Each number is 128 + 24 x the weight over the matrix's rms, rounded and kept within 0 to 255. Layers, rows and columns count from 0. Numbers have three digits each.

# layer 8 attention query, 128x160, rms 0.155, rows 88-127, columns 0-79
145118125132113126139126085110151113109155152093163089113122142142106181145179128124102123135103130110147166109128140128126136117144108090127135150108110144120118136084137130147122111140114165097152119142120114150168108152122153118113078139
110121114149127114126111162093107172127160149079148134122156102080109142126104114120135101124130140143119118085119138130128122098170137097141146164134136157134108119156126142170120110122136109111114133116117122121172099118103148107103129187
134114146146098138153135109124139182115095096165131119131125139133141119110097138119173142096131131137136122096117136105116116098132138145129118126118145133140121149120147188143108129133138146127110112119125121126130092158125115097094124203
083129074107127136090116122104175138161112145128098154132102139105140147122124130148110115138090150131164133137149145084129109150140115118099110135134086136140114155131093137099154108143117155108127129127127135133146141167107135148071173106
149089164142130121131107140128128137115118131113113101105148124097116146134107156164112147105106082105113154109138139134151111156086118125131168061179152136145158082121108130120178158140134158093110149136120104129121116108131151146124120152
128135125147115075094126131125115161172119146142163095109122117127129146085126154153161127128146140120114114173070099126128140146134127084084144142128141114136073128113126137145144136105134097095130129119132117128153122119137160096146125162
115078133103118108091126176146083145143142129146159120145159122139114144117142142096134118125120160105102161142105091113153152126126130116093126099095113124110131138128098134166120140131143121132166131136124107145090093121121151099148134150
133135136142110138109156163119142079136079141139135109155114135132111168099138144161134111131176118134119158118140153144108116127099129108088128163104148131138141162142108136133136133125115132140135146133132133127158140108092100168141136114
156118105118110110140168121116110131113127143146131120136138147106123083112121154122122153128114132119127130109101116141183162155131124159143131123189159119140093112153116141134120102112126120096081101130139154128126110079095177100131120125
089109100119125130154122118126108116147104154154091117135094140122168122113129179096104124120122142128148144211109076109122114157174117150136171149115095118100161142167136111139137117143138141143109150172150113122189147132136143137168143088
078112114144123172173120074158161174141160116104088162132113105113112124169108098116117116087119116157155130104165116128120158105112114133162146118153135169074117101132163101181140115141150124119111153082129111104157099110165135136107131108
086139109126115155153098131123095098105133115065088130095109134102109117157120099136073156155154083150152138110150116122131113139105096118105112151153115119131155123136127092114128123129130147125135179152103103174134092170120099153150123111
141100094113113106097150170083155160130094094152097101147143098084092091135155121127156096124113141095138148157090141133104139174137163137099116135123142130106114159124194124159129151101133110136125090110148122128122178114111127062136109174
114120153117125086111158137130127137167169141128149160123155134104154118096124104170118132168120110126099133153088137089135137143128176080148138188160131135120118136154118151126096108100130126090137120132161152124129147145099115157118149092
157129118096139104120109138099110162132098094143152126105100135098164135133144089155142162135124115135138168147101142131099114153112145164150142119121149117116129112144129092151144073085129114125131154109126115151151108139130129108101109133
134113114132120091114194172128042107141150160161145070182173173100116137121136125103210121080145141106101118147090113114112109114144150126085103059113130130158102163125148124128096158119106114138156110106102130144133089084113142135117138131
147096121109146149150109145127157149090099143101137143143123124161111104125104122125124153111168165114087136140150141072157169145147136107173184139147145143071130121100103108156120121133094135155130142113137079181142068106110113127130118134
145115109124141129152144128100146161160124090106110151136120097152087132130142138163078130117134154168090166131125124107148122154161108168123116138101086121154104148099132140121163139097095218115129172137102071130135113139102114137127109164
077121104136119131170104126111127134132113125086123120136101147157160121163124118120149097153155125120115099102175124130106076094175123165140138153101124119139122176096130068093126162136123146119135120182113136164109112132148102160151141141
150174114127157068112153087154150115129150108097093139142127117120130115135176103122111138174154074127126160095174151132091122124153123119151149200090090089120199123127125143127168123134096184105134147167112116137140123127114124182094123107
140127093102100150129146140134129152155193203143131122148135132111090103148117122113130145142102133135144132128146120145089154136090115116166128132122106182132143093133132145207104129082170124173061141130157123109128146132104110107108157135
158136145129155130137110093101167116154052128154111129139110139139120111139138140128111094124149124124173143124163171129102080123119139158149099113115122147086132118153204105131132148111140127100157114114141105092112143166142112148130112127
110122127131139162136085124156153147149156156122153109146145071122142170139091123118107100126171105127086153128090121095153162134119154100072124170118123133134136101115084126109115120117139147152105117157138088126149096130090132116132110107
139112133147103109184129151167103119167128132123128143077131140133113114114106088120119106108178147134129158127103173117109164102113135100142135116125127144125124113153093077124150092100108126128145153115120158105150114104104127137120137064
161129115128061160145123104085132142095152124137112134128107104140104125158129090157134128108104078148130130123149124156133106113090164125125150119129119115135159146117134074169111112128133159052159153111108068127106117160132164166156133139
092147134136136139110125103092165137117106113076107163160169152131140109122099146080129150126094134144137142100117109129065133169142122154098103110121152169127110152118174169152139113141168108117130112121119129153160081156141123131125146141
121117136127136117129122154137137159133140113168081131144127126101133125116126107136113127108152152135120119118126137105046161148125110118088113087133126157105113187150076069122099159110146107122130103117126083146155112087135128116141146122
134101133133103161162092128141133101091126133161135096153115115101116117117135108133100163141138104162175127123137105134129136108122112123147179155148142143093119093132112122146146155115125131141128130148156114117131098111095153146094155137
109119106115103118137118156132109156142089112170113121106134147061063138083145129152128116115128115112155071141127107166123143146075099144127157143129154135113137189106127166151103145148133087137116138112157127104120139134073103121177159136
057074130135147188133149103073152188119160124150131141138126091123141169136123116120138111127137152124125139114111155110118133150121119142145183145092127139096158131108098100121134106114126157130103143136050137168118168153118110158108113126
115127142114102106120160118117158091094111131160118128113156146111107162122129154150111067144083176115110127120136123148160129156133123136155116127107141124160112130168113100127097146109140169143118123139133094127070130108143051123145133128
130125124139094164101094122158136126126149119110092109090092169097156114170124165113156130157094103106160130142133121102070151162127154116141160107130126148118154130090118105137122125151134124130142188107158189109109135148098140095110130130
167128150106115154101159139099101148159110134144126110093148149198115078129098126131124120071097134170147103155146120146109154118142100176094099106169119112107147133121141121086148112141154144133132103151123097112157115094169126110166105137
103093119127139134154170127134172154123154112116115149084148068088123140143135092119093107102137154105147140124097105104115121119123150148130128168131104129116169131117134142111126120119111141112110184175132052140137123147111100111119110139
164158111127094131146088145121133069068106180150133166135133152147097106157150087099127150097126132102151100121115112116141123168115154134109171062135153124118119151156146071114165116124086102134074109150161115130124114113136119135134132162
145116154122139105134136098127114122138122131119093161111098119149116154170139137151112124136170100133190116107135148156109105149116143156139141111121104110130109111081167103085145133141129156105114104148115117116143164161156118124130115169
143125118152176075122125123107171120159101132078105055145130121131157149112132126156149047122108141118096164131125135173121163158133100132123119141137113159103121148106103143181151134117109099138113130115118158147119075168110100117088139124
107111072153158124156128100104089154129111135112101122106137105146153106143161111121119154172121106140125127110160156102137119107138121121118157116106130129172131137112121155127100122092120150120141111117129108133145119158140131104149139106
107134168110162185114139101126166139139070128082100152146168082120128139151141148136103081138145070167155128129111141113125109128101137107150136096103112127099108106085135123111084086144130184116101117133134122151111106176133119186139106091
170175134081121112111175119102119118120141163147113131098135098093123119142095133148159118126119115132151174131160108098083139153143121130127099116141112143173123125161102137120125136103137054161089140126189176116131093121120119119126113170
# layer 8 attention key, 128x160, rms 0.157, rows 88-127, columns 0-79
165143150091140138075151126102137108109081133164106109131125148083169100108134145165133122129139084120147111173095115122150118097199127115134133104159136144128128095134153117114112110134108142109148134144135155113144143109153155107138101091
132164151128109181131092123140119113078143151089101110125107137085140106102086109085143128145105083128072090122138152159113139144091125089144082128137123132142093136141124132104140137167187090142108164140127142132105143129166125113128101182
129122108133133164137136139170119113072159090150087142121118143119140131067157137125134143142136086115150133120149088127145123134151102107162149112113134131125106132183109132134111122143140142131119156166132137094141142158115115122112122164
101096130081112121124131128134094119136130134136092122127125143096144134102150136122116126146137124115098118137108127107151161131127149119134097124118086158137161155127105154155139095111100130127129086164136132107111131167119105129105103045
149154130139152073137129116114090098107122141122144161088106106187109157103121118137108154154152102099114129140115076106161131141124104148114118140127179151098122107129144143144148161112106096137155147136106123107128123128149130125137120130
135147151179119189103125103084149098131094128113078170134137124142136156098159104129132110122133119119079112128088122132143081119144138139130161137124144122109079111120121099165122138117133100132169152118129118156088112130126139112161092122
122129107158118118101183166130122124119106098121116156140122122115122153085116152137153110106147093120125130112117167130115106097111134139098127114138139117126150094100118124139138145146146119137175156114147110090113125128151102124094123139
132132095124113112131129137108120154138134069130148134085112133102103111189088130136098122110156145149165130115095161163120130143125136127138129136123160131121156145129112137070135166175113128108161134100153154143114138135093163137135129107
119085128137148135108147131127134126124119127184100102092143099176127089123129132128150157131123117150120138117147125091141109100116186125085094116133144126121111132105147102157113126112139121094103115141149134144136103109179147172128124149
136131143145119152069134125090139115176191145156091121172113140173113124174079100131173134143071155131125094153124155140163124112129101101121108107100131154120126132130097120148106096117137131114103116135110158147133143121126150118145124100
141145178122106093160094130162117121155140133142136123135140119097135110113132093117166152151105202113110127115135130144120109086111111106102099137119128112143116096163157112139148166112184155090191112178084140125101123146106115115140119162
111091130114127136181151104141134170131088120165087130132109132120077137179070095137152129104101168125096118180129136151141137162163124110120111149120113130078143114123171143099109083142096144109117117155090146114106063164128122092159102088
086169142161127155099141165158170140177130125118101116139154160123139148124155122134131135161143132112096133174100158144111130164128141123126079183113139148106082147103106117132111113113177104144100143125148149138141112119154173170133101129
122135154120158138108127148090135144112149160097136141135138145170121160162151103092118138120107154140121091152144146172159106155118160108120099162137103122146129112103129113153131153114121103107106101150135130157094114105149107133129138110
136102111121114079138134128135112141087136144113144145135154096112099125143133111125139150169162118104161125138118161114133126111159139115128114148094106106109159126151119139097142138127159155115134136127117127122102105137168152148097140145
111143130155111139098145109107133136141133147091100109119173128170105145093084156119131156153124093085120178098167145140115089137089131127134138105154118086098111101126114146125174125143145158156130163119163168152117171143099130135145125168
131119107115136178147142146107135134114146104118140153085128116158168104113091141166159166124102134113108123117157131090097135119160096163190144096120119113149118148127149114108118128147152134084115125125151091113135104131158156128117117130
117143121125096133097130157144133142125147117080142136095129159136180182091125139167113118159135142159140110163132095095086122140108130143087118125092123167121119157119100114090178098131087110135133120119127107117168128175100130148136094129
109113150100148145117124132159132112154105084130095174088117130095146101130119150129111156162116129144118124142151108134154115117129122130177137128121106131063127095138147156130162129154118108119163122122094142134159140179119139126101126141
115094140093134142140089136160138168139117162133093146134128106117144157197113114143097125134150102102132137095128110159099166114138119099120175099130097119080171072107133127133089130071129114118159130118132110099142120127140112077147143131
154124151139091111122127128157149118129133158129090136125118106129153107141137115122128157191126129135129134135119127146100128121129104121120170152107156150135127128126169136148153127090107122114131143092068134189159134106135164142131136132
097131091140082137159128121105124144100156168114094111178117152134145114161106120120139107133083106118120090150145117124078144134109145154130118118133143115139142115143130122107145162139160100119152073114153121180127134141072126096148117147
130092157131117145089105138097133120145136116106126172108153146113105145107125119130175092123112114106103105112168164123168139155093144126187119125159132068141147153098132164147107105182106107095140128157123133142111131130120144128121149093
164132169173110125090129104125106113106129133140167113099152130160118128141096093090144122112124136125119135117195130135112142123136146148102139148134107108104152118117107141130124131136130115139142123167138134103091123116127133096152132142
127098160132124073127098128127155143120075151128115155143115130108153100122108105146087131140102119097138146199095115149070114151120116156117119106119082170090099161133172090145123092124147119126098141089109156127112119120137148130128147111
122135107104116095137100132166111127169160153103113100141119162100078114138138133148133131122091111165130113126125147142150134168090143101099099131090143173145138162113144123120149174111156138150106117135133130106136132141161119113142141112
073116178118101145152134170144106128145163123146127154094148134092124156130125122126148145131121131107144135095134140125113126139132129170105112119121161121126127164181096100139132170106141104156094135158114143109114126190124148120133110126
123139139124115123155097124151125175122133126142098097147125140116099115136121151135096142109108105100116106110126103112110149100127171130165094097119152157121119104166159091138122114142095094170122103138140146157120101129120177113132122096
111112159146112135183118099193138161127120111141138173119146143134168156138148115130068141150181129115115114126097140138164137128156140144187103143124113148126109145124119083094129110108124155101127173098132184147099151183131136149126079107
110130114094128138133105149135090088143087090101089142144171099116114120103119120124153133133091146120170094107108129120133123112100084136191142139126102130104115087131120163130103139078148149122091137142086151148101158113122122123127145077
174130183129078153147093120153153126121140160115157100085137136109118121128098131094139117118135150156142114164138094095155097145073137159089138089122149078120126135124167123084115106095110129120122146130145152143137132121097133165094059108
148141167133156125175118142131117112148113141169113104137119152138168131149109147112147152152090137122108102131118130141146141114136086158107139115143129160130132138101152148164149085118149122101128120149092149082122113182111166135176157114
120118133143110161110125115095121087168165128150169144148126125125126123088141105128120157156135114167149140141153135122118124107195121142125122085163111155150106132181124140147155138104118092123147128113110100118128121090105125150120119131
154120107102141139133141138120139133119161128093104147153130161128137147119163105140136154133122165150125141143086149121110139140127103125129110085114132130148143132118136129133134148107125131104135160133123197078157127116130126164159136122
150139124130130142105136121160169119118160145175165130126146143148081120171132127120122155147120102108143182155104115092156129151181131166115106149147133122085135113150132094112135083084140139154136101156125099116126133167109148129119077169
096159126118115138178132059143125116111129137099102134152150128099136142142104139121136110144155127115139121174150129125090133133128122102112140151121154146174103088173127149134118098107108074108103118117133133159124133141125124102100146145
110078079174139135124153171141128136148104107096122096108184169108112120099125119135145112098100102142152066130149126138142107138113153145085139109094132142109172130119132149117138157168143135120141128126117151122083141138167195129136149150
120098119099130160089118110155101123116151167120096112160072107140148111131146140183146109141098125129172119128146115139160156136121057097110148174153123149097130098122090118127117120170167105086119137132132132156123130132116177089132152124
115145113121103131160096138158155147114117132148155086178183133106160137101126108115107095147102143123114115180112111083151138126035088140132162136152133083149119135143102126129081114122095128137149094118111137147094135177111108128119155061
148126140103142135097180169120088109109121192153135105143106147107107124118143097080124141188133113073142119134156086144118138115133154115108165178166126090151142093155123148129142118117106111131150170150144092118099144123149149145130142107
# layer 8 attention value, 128x160, rms 0.16, rows 64-110, columns 0-79
159140141134120183151109130118107122142115159132110115141135112161121118124158129100141151106165142104156154110139108151134128129118113133112106120095127083141128110113164134132153154114128150076113139143074147130170117142149149166137116123
128088152128155126109119154162143138098137122164142115158123134168126143105117159084106187127110155130190121130110118141133136104114107110107119107113105127116160144139144109161075101135172112136156125144126172098144138091122134143133137121
144124123117117161131122113125130124145120118119120131163145140130137100107134164135131139139102137117109119130131101121099151153175146126122155131098088134166100140168110168100127130107132146115094129125090129116112143081121133142096072118
147109135132120132120154104106145110152118183143131098114149086147137146134129125095142101121138123116129137125124126143122115167143157173152104161076151083131126120102125155092171150146138118125117139100107129127168109153141138114142140149
140125152105120148161096092135143105127113133145105140156121125130155139134161119101134133082156108160118115131133154119139133100115139140152122141108118116153113102131117091140135125132137124144077143091111113164152107138152173165122178166
137088111131148133130094121120135110121136131115165165149138171110082101125105157166092151108130098159148116129132153102117112148117156161097082132119119148149131129105137139143143121099139139173111110109150105126156118099106068160158105150
126137154152135129141108133119144096127158149082120129082143138107148108115089150154137126156139157079125109143130116122111147104108106116141112108120136142116127173162134084119131121129155107139113109091087126121105096129149130166117157138
112118107139147146132087130156114110171093136125106084104114124108092144073140093158114163131125143105140132114134129127105131119144093124125094108097120145145118137125066141113119116167137116146131127137143141145115117106103140137110129113
151087129153141148086153122086078164105159105160123111084144165119124178130138170142107121101097169100102151191131163171123126090159110127165110122119153090128128098163128112099107098126138091105161120151126165110131117117163069170153118096
144112102100137138105115143089158109132129131114110157142114155127124118109140127152111116145132110131107130120120087129116084128121160131141120112135108130134122122154163084081101120154166126155160086139127148070145131168125128151145141138
131143152139109144102132127101156160187128128127135109128151130089131178127095115128154088114150115112140167168126106134132109146127125173125102138156151101171140105151121142130141121093112131114139111125139148120121134102119128073113158146
129148104127108111096109114120141160146112125141133147138135118126083116164110136083113125117115130123183095114082148105143148136139149106110120123160131115127103125142115102144118157077126122141128151125120103145119106097110107133116093135
115098149146105144145124118138152117101151114109175114165120126142109086130106124147142109170112134063070118105167109098104089118115122156131146103166136115115107117143116140163120094163123146157123135145149128125149140147114102102137128162
148130117129107105141135123157140135148117090133117138087162134135151134127082102113108123136105151129097117138147111123139111122106117136134114134121150128163120123144139102105126066116121140129118184144111156145150108133161128140124125158
090109153134115138124159130100132123089110155105111131149145118104153124154139151153145122128102122110103128116140141139138107151114148130160125129090125150125150130131092102144133140151134135123144116146103153120144088151133150174137127128
115129104139162120102139148139179120113185107153139132163118112131143146140136170189122127107131143117118109127144137124117118103128127103131114075114130134072106142145151129132102127134141140153117149096113147119110136113150124113141123106
143117130138123134129137133118116123128156124168098145171160158115131133122135149139115149138140110155187142152168120119140117134125122118118105121136076135129119146198124152131110104121130139141133116132125155109119158131119120123129119132
159139164124153108132119122112113114117105089095144134122146150137100146108099112123115089145144136111133148111102097153098108139105143137118114132161143120122137167097149155104143112126128164093105104150123179130174159119123120107138128115
129103126090115157133115137119169136105094121141143136101123131095121147113112152125140152123107148134146141127121128064101143157107144096118121114144160144163126136154147112109125119128158123140162099114111137127104125085155082120140082136
125153107116124113122126102124121129151092149133172142149098161129122120178171102127145125119143103144118110091165126154179096115083160154151161121172097142101152127093118157125113146138121137167138117145118138155121153128118145124109152146
115145121177092164132125145098124107124112111118156128134128138120125141126120122173153108157143122150115161143161098099161106142082137148164164131160105093153114121141147111115128101150091126136130113113122139148128162143120176106116172142
167120126125086102109096126111117141135131166135132102105131152098096118151137176138124145139115179136156132125105074180098104157131128138135105136120132159115145138120154164133168127105139131088131106118094152063144146112152075139145109106
137138145130122107144138120100120139141120145098154146127122133160120103138128115106147142100126113112150112113131133135126138156113164089139111111136108119111150119127125149137127133152150110107134161127118112164116138146121116184141118109
095150099146145120117172140135118158124113140113160152131122145107160125136124117153128108125121133108104115128112111153138145113136120172132137126144130117112134144171135130156110135123113146140104156138151119150184127151123135112140141130
158127172140114133120106104123111118117138150115140089166151116132135118096161116126100140152149154107148150116126122112099105126117130131093126186094132145134128111149095147132094101119118118137113129145112150093158120088129175152139123088
111110163153115151115124125084126120161151131094082130096115105141114128129111117097130158126102119117127126108123160130157085120159159131145105125113088125184133108119111143120145124114159152104128126137136159146141162125139132151112148133
142135152133120150122153108118141130098130110123091127140139135136132108115127130160131113103116146128133126108122135155136118087114090131158092123138181132096124131130150098112114133109144217097130142098115134131116131143146121134156124136
115133145131123158109128121133141130154136165145133194133098140121134145094167147129119116094119140128121127121140134156134092125148143106116146160131163113131146124153096115117149100152132119104141159144121083137139132127131133111143174154
113131095113121098124099158140190110144121114105133119125138141181115150165104127105160089131114079160126123105119112137166113114159188150142148115121126074118116122104120154102144127111119142126146102094126145144134103115117134120093109096
125112128135137127138112115171128139121105160097135132131168166150145122126131189137143174119138115156143110110112134139100114130102141142116099138146101145140108096141116153187112145155121165097132122130154105127118121101170185150127125112
186119095123114121140104132135144066126152116114118136144169109133119103109143120134178101127153155130187133099091137141123161091113147101118150170120158164138140125151109128106118114106097129148138126097139121087095120130152153115144140125
158152122154129114110111099125107142137158109120124127138173128104114159123138106136108133082146124142129128123132169143145156135139150143145164140134096100161117084129175155108138129132120138067125098170141136184120093129134137160136132137
157158098118104099136101151180169132134136108127119098105116106157111160121116123108086147112104169149121131111081128149124159087188110137115113163134145167154141128087133147119166150092131118107137129137125122087157106113107110141125133132
073080161135135143126122118105123142110107129099125120142118097126137117149137121111133100151164071112129133127151116162141129122115120085139129101134112156115159111114132127141101105183133118138147119139090097114084148145150159135111111180
127121150164140103131136126145134107148135158144130121096146118153128145089113113171148171159170125109144146168137128174115161092118104110103115132127131142122122112119140128117145099139160119133222126118140131081130107117123137111144111136
129085133111141115119094135119136151149140099134133125125122153137102109109133125134160101109127148123111119140112149147131132142107108149153125143103116139144124133107117123102107137141121141133140122103162149122128141134137144129171142085
182134140153121112179097116125126146134113108121166116102143096103133114111162144125136107136121143144113137157149132102081136114124142134149111117142111123140118153137089096145127145131131112124140169158143088124102105095122121120128092126
139105131144128136153125116150088160124124144124106112113123124153129116148112100144122112138129145108143094085105141129132156109109152151090133141203154164182171114067173134138126164140098123132152123125127139160133127122152096090152114159
118133090131123111101135156105170133115139135122138138140142139130132123151100154144141144121127115124142122130165121147134133127100128159117122100145112133140129134125118105131119133115117171124101107142149134129130146143117128101139118127
139141145136136134098113129126143122136131119140132149176116101112128167169122093111091110115142082133127140150132137117129136114123119141105153138151111119124136148122122099097162154115141086139121112127125112157122149116145096164128179131
107123080115141127117119130114142108060144167148139105120094127102141103120120137151139158129162135115133123112148086117144141095132096152147129111105113126101123132100129119154135111173171119124102139135146102129088165163177126133155151106
090104097106134140134126121151115116147141156129176141146134106125103125092110132121155138157129124084134120118124119133116130122164124171143116130109106121133127118144146129163122134122157120167153111103108092103122123176152147125129097098
098146125109128129126125111132154122113124125134128095119126158132135083172097141095101101099164078114133135115171111127127137128086130138151172115137073111095116147136140125112123134157141120155131126128099127100128188141131140151084152127
144148140127099112131116111139100159142131115123118099084130095113133138123107129071126153105131122116192123132127155122127188140095112107133130123129120113137111111134157124124141158163155145132108089132143127150091138105114141116124144136
128141126133100105114120095117127132120144111067124147134141113127099070193109096102188134124117126105140131121158138107099134144156165143165175166157144138128137082103144132166139126135122131153156159134096115145139110145125114128115113145
128100117151116124095118117126103130137131129116141141142133097149149136122125113129129080129079115079146127157155089126120136107138122109116117137123153123153128131114107096125121125137102129118125139140141109156171108115124117150095094134
142135130084124118120158101150125136069073106125149115117151107143106132154160074091133158126138135130152146110147131121131144093160140170131181145118140117124143144125148174135125136198140146153171147082143116118129140103159140113126136126
# layer 8 attention output (transposed), 128x160, rms 0.202, rows 64-109, columns 0-79
089102108123118115126132106149127120104111130177089099143099105114136136162135152121097094170086124145172102094212146113105139124142118132129132123130140112125120124137143150119122133172128136134151104152147097145119113119128123123128126128
143181091124158119156148127127121115121108159124110119118168134149133115155144122137154117138161130086108069098125118114138117186155130118132140104117177117134130104078140133124140102124107118113114118119112115154091133123108123067144168145
076128116137150122139154133118105150121154144147121119134123117150045175138111149109097126109101101138109135115147140109099131082096090063067116085101124103090121124100120141147141092135130163141152130141118137120151103156113160118150126110
125142122126110156133114117123127192133125090179104110140112148060107128177115173154149151129133084128162116141102108088131172116128120111136165094126107170103087126178128115173138135126130117149124121198159109108123108135137144105107103161
132103113112090159132167124111132132104126126132115142145121143132134117127117149146128150138099097119128180128145123160123118140120145140143132103118119112077136153136130072124119106177121120126156185161115071110116160144127103141111077115
111148158097123151140133165164106131149135131100085120111148127116119096140148131107119114157125109158157081104174111147117129117179073129170118121131135108147152119106102123186121117134100132156112139147100164110131151144108104132094146109
135095108132107095134085097139061119111184123120141118174145100138139115147133112122101129096107104159102142141141092130150135132146135150123119138142173080134137130107096125100137137118121099111115150106187105147124167112120159090152112142
118150141126150128155119114127090115093144100088105142088138128173155117156120134134105074145145121144114134160141089102150103137141152097131136112148150107122145112142148079114153159138181104162145168126068109111129119090173117103136108175
133193129160116077105089159172151086114095103094157158124132124113147116064107121134140121191138131166119119103135155105131109119116124103128134119166140129128106177160105154104156124088142182141159126113177108151098153111119174075078125105
156154123173118121146181096143104140109113126172150119091115118179127139141126134115162110110134139168136109124162178149086155124163114135144103143125097143168136084131117143130144141091130099115080114120135113126067129114116123124095163129
126124098130115148142110134102119160102146139174102129126141156100099053132107153129116147132127141120127129109089149101106149126113164115114200113128098156133118159169095135129117154104134146146091113101110130155146113169116147145095103125
138123137094137126166102168120121127119144169119088126132116122109139111152131123159160145141064142118100138161131072114116122168111108156101114160129125109104154133061158128110122134137107163137127144108109153113153161139099179143145122105
111104143119105121095072158145077083096135160149118101124136115134109113123123115131083164103140142143140138126110140091072183105113113139183115122147120138163178151135118142119185151107119118157121164128129111131115097096154127116153167110
149133133148125104149123113186094118144154122074131130107109105142119090139183114139136107123125090098180150096095103143156125107129099103131137128138126107099129150125142115127141174125112147079132124156135078118122128105142126130119135105
130127130159106163117116123125079142119121125129134134148084202145138113122110104120129171113121108117118161140165112136155148131135125134092121111137131113111126131133126126122120110180173093134097118122145121138125169126135173128096150148
124144153101138149110149101133118109148118135116067172119131118178076095085124114105149147119138119189106097106166152139115070136072136125147128118115101119140112116101110122106175115122144099145164088096102141127094146130119166119130141131
108126117154127133136165104157083114102138132114156117095121115139143107094130119121122121137093128098073086132101104162141137148098176114141154157123177102093108113113125121146132114106117121113147128097091118166157105117116148110099156133
120130122113091120187138143102134130184130129144129126168125115107143130113156128133156145103138142117117155126157132123108168118144102106109163122109127148146102087150120123157176160092112109125123104115156081142125135143135096134084162145
100143130150146100120115140125103127151130134121143144138165078163112116133108082136092098104127202122145126175138136121109125101101093155085142128146144123114147162087079161140165122085130126127107138141128138122098108171126134149133150177
154087140103111150130172112114159137125134138108094092093138120117065151106112103148170126091102107114122171150117120140112160161163152129130113120140110128129121105155183104168094133116138094103103135128110112059160118121113110115130130136
111127146119117115128164103147122156101149151130101138103132125160122137125136141137118152087118188084145178115119120118123165131164160150152149134152146191142129111155141154121147113100152163135103157145129108153146112142147133163138130157
145164130127152100145160109120145087135149118148093158105107107114157103124128141106163143120152140153127092127137080093081162116118130134072154144134140123157110093165167161192102119133126098124126094128141151137177113134101164086078133109
111121107104122136121141132146148101106116106172117106149147097095150119129139165158121125153127097165116156140146130120121120114133122137156125109168157101181123132116177118109120130115163125128115093142150177081115133076135127141133138120
194107180098153132153095137128125104109136128118117089130138125157132146166130101094136163106127142121121185112125141115124151161160121132149119140152143130149121153129134129121159121125143156139104137122078130140118122138119115147140076149
100156090134127152115121171138130139140144145136123134151141116124121165116130144137127110177136142133120067124095118112141156096130133099105172109125104136154154147125089135129138142107104115128117161129144120159111109114099135120131155121
132109077136145098104150131159104124119090126174146120122155150114155100132145170170121147139135106138118122156155099157091133123113145110162152063125131086084141104155179096110133173130108116119150162111128116090162099114138124123112167093
161146139123120092092138136125121142165093160169166124101156117150168105187157110100119142108106106143128141096155121124128105137095131127143124070080131098160124158145176139100125120132152118136135107097141140143111113124154164134107139098
128118078139144160112144138124171104117098090120141123117161090153107118128152103140123149104138125120126158115117162130095129096136126172174163082131085127141150115118174103116111173133126141143135146110116111126137142114129090112117103113
127112122078160085143170132131119157107120154128095119157144120159072101108148129137155109121160137115114150122159135104127098132117125108152082096113113147102114126124137147125078187071115137129115109129143186141126149144128119117146129173
142165160095144166108159177113128124081146181135125109147117158114118139154138088090134107158144133178150122117184116136138140132150111108121145132076163111167152126105150121124120109140136088141119148122151131133141153127091129122132158149
075141122164144127121150134112142182135162137115117163122141118122119146175172160112109126124146090104168050126086110126196127172140120117123159134107116155124096116122130092116139143128150178068127155134158132168130116162095176113127134134
139125121131110132107093129083153116100069135128147136123086152080112129122130147135153108140103134123147133126158129153145115126135133118111129151104131142119102141137093101141131189118095140143112162073135128119136140113109154131070147141
163151117120156080161128121069143113135120104127154134119134124118136126117137179122151113157143094145137086153121101150153143139082136121101144105115139120139158126140141144085084159124116105124141111131131178134137127092085130130134096148
151094110132122172107144099132134147106122103155146112079140158149142116124127119130141136130130089128152136133085140118118114146129140166140119121138148134118135107086174129149092128131144097157111157152163137163147118135155094049179163119
126132084176118115113106151113163152109183112112169148144115107123148126130114133085104111161133122131079140135107116092140121133153136083161149134154137149151144158157105129138132168130110136118106152151148125187125132162129098143143179092
119175129109138073137133141129107108138125116118100141137158152103155138086155136160130166118151104145137118112159140186139080119125159135124118096110123117148122095184121101132137162088127125144093139130145153101123153127143120157104168117
123117128100122119110104181137138120084134174120099139111123124141159119120106114139093141145122100164104110139134127104212102095159101110117105127131121112156141147117117098100092129091128112158134113165106169097135144129115126180136087088
161093181071113135141070131134127141113131112120139125102147135017152142164130092101121130112162089119107139139122120119124134157114106134153140153108135111103125134181117081148143137106111168126101135186135108107172152120083156054113108135
134152138096156138160134162120084114115127121111119128140097153127123124125158069095129116097137127141150116112101153142141141135131131111174120142134155145142099091132132155153110121104145135095124134116097161130107112145118140127120146118
129121092106117157144118121086152131138163126088147146118163127118144084128156127131168145139081153132096171157108108155126124144095178152135151118093151129128127139092108146133086108130117137180080121104130157096122160124123167102096128129
141134137137117152120119077114081100135120104114101150110162143114129124141147116125082119118132115125174083135139150180125129175126129104193145164144125122132097142128140132152127092109104160113143138155111128097147122134151086118154119151
149135158110130099073142117128099096098167121092094108146132131168184150138091171151106105073130108133102155117146136118115136107102131109157117108098084112100116125103110127115119149130118153140117155143155125134152121075148108123138082144
138117158162099155155137111114097126135137179144133129138149104154108119105152126130131181127119153167135151151097144143107148169152188154104077058129147134117109124118116109178137109128127113133100102117141112141128106117147131107122155164
160091109107120108110075113089161117117088125131143124135120145076163132141136096163097086137151137129117133144105070144118097161109146128101145141147133114111123147115114100121124090119113102106125132073112099143126078120115128114115092162
123080133099107137090125150152147130152080134162115093143098087109096114129147182121096113122133081148134148139100117124098145093078134161119114133170109117141156178078132135130082177135121137110086129102139119135156154107113141125105133104
129144116075165117167103150129127125118148094105126113099124171126113106144169092135135142128127095137108155110080154084151131127084116120127137110167109109129141145101125157137156128097161154139093171138089163136124142121110133157118142125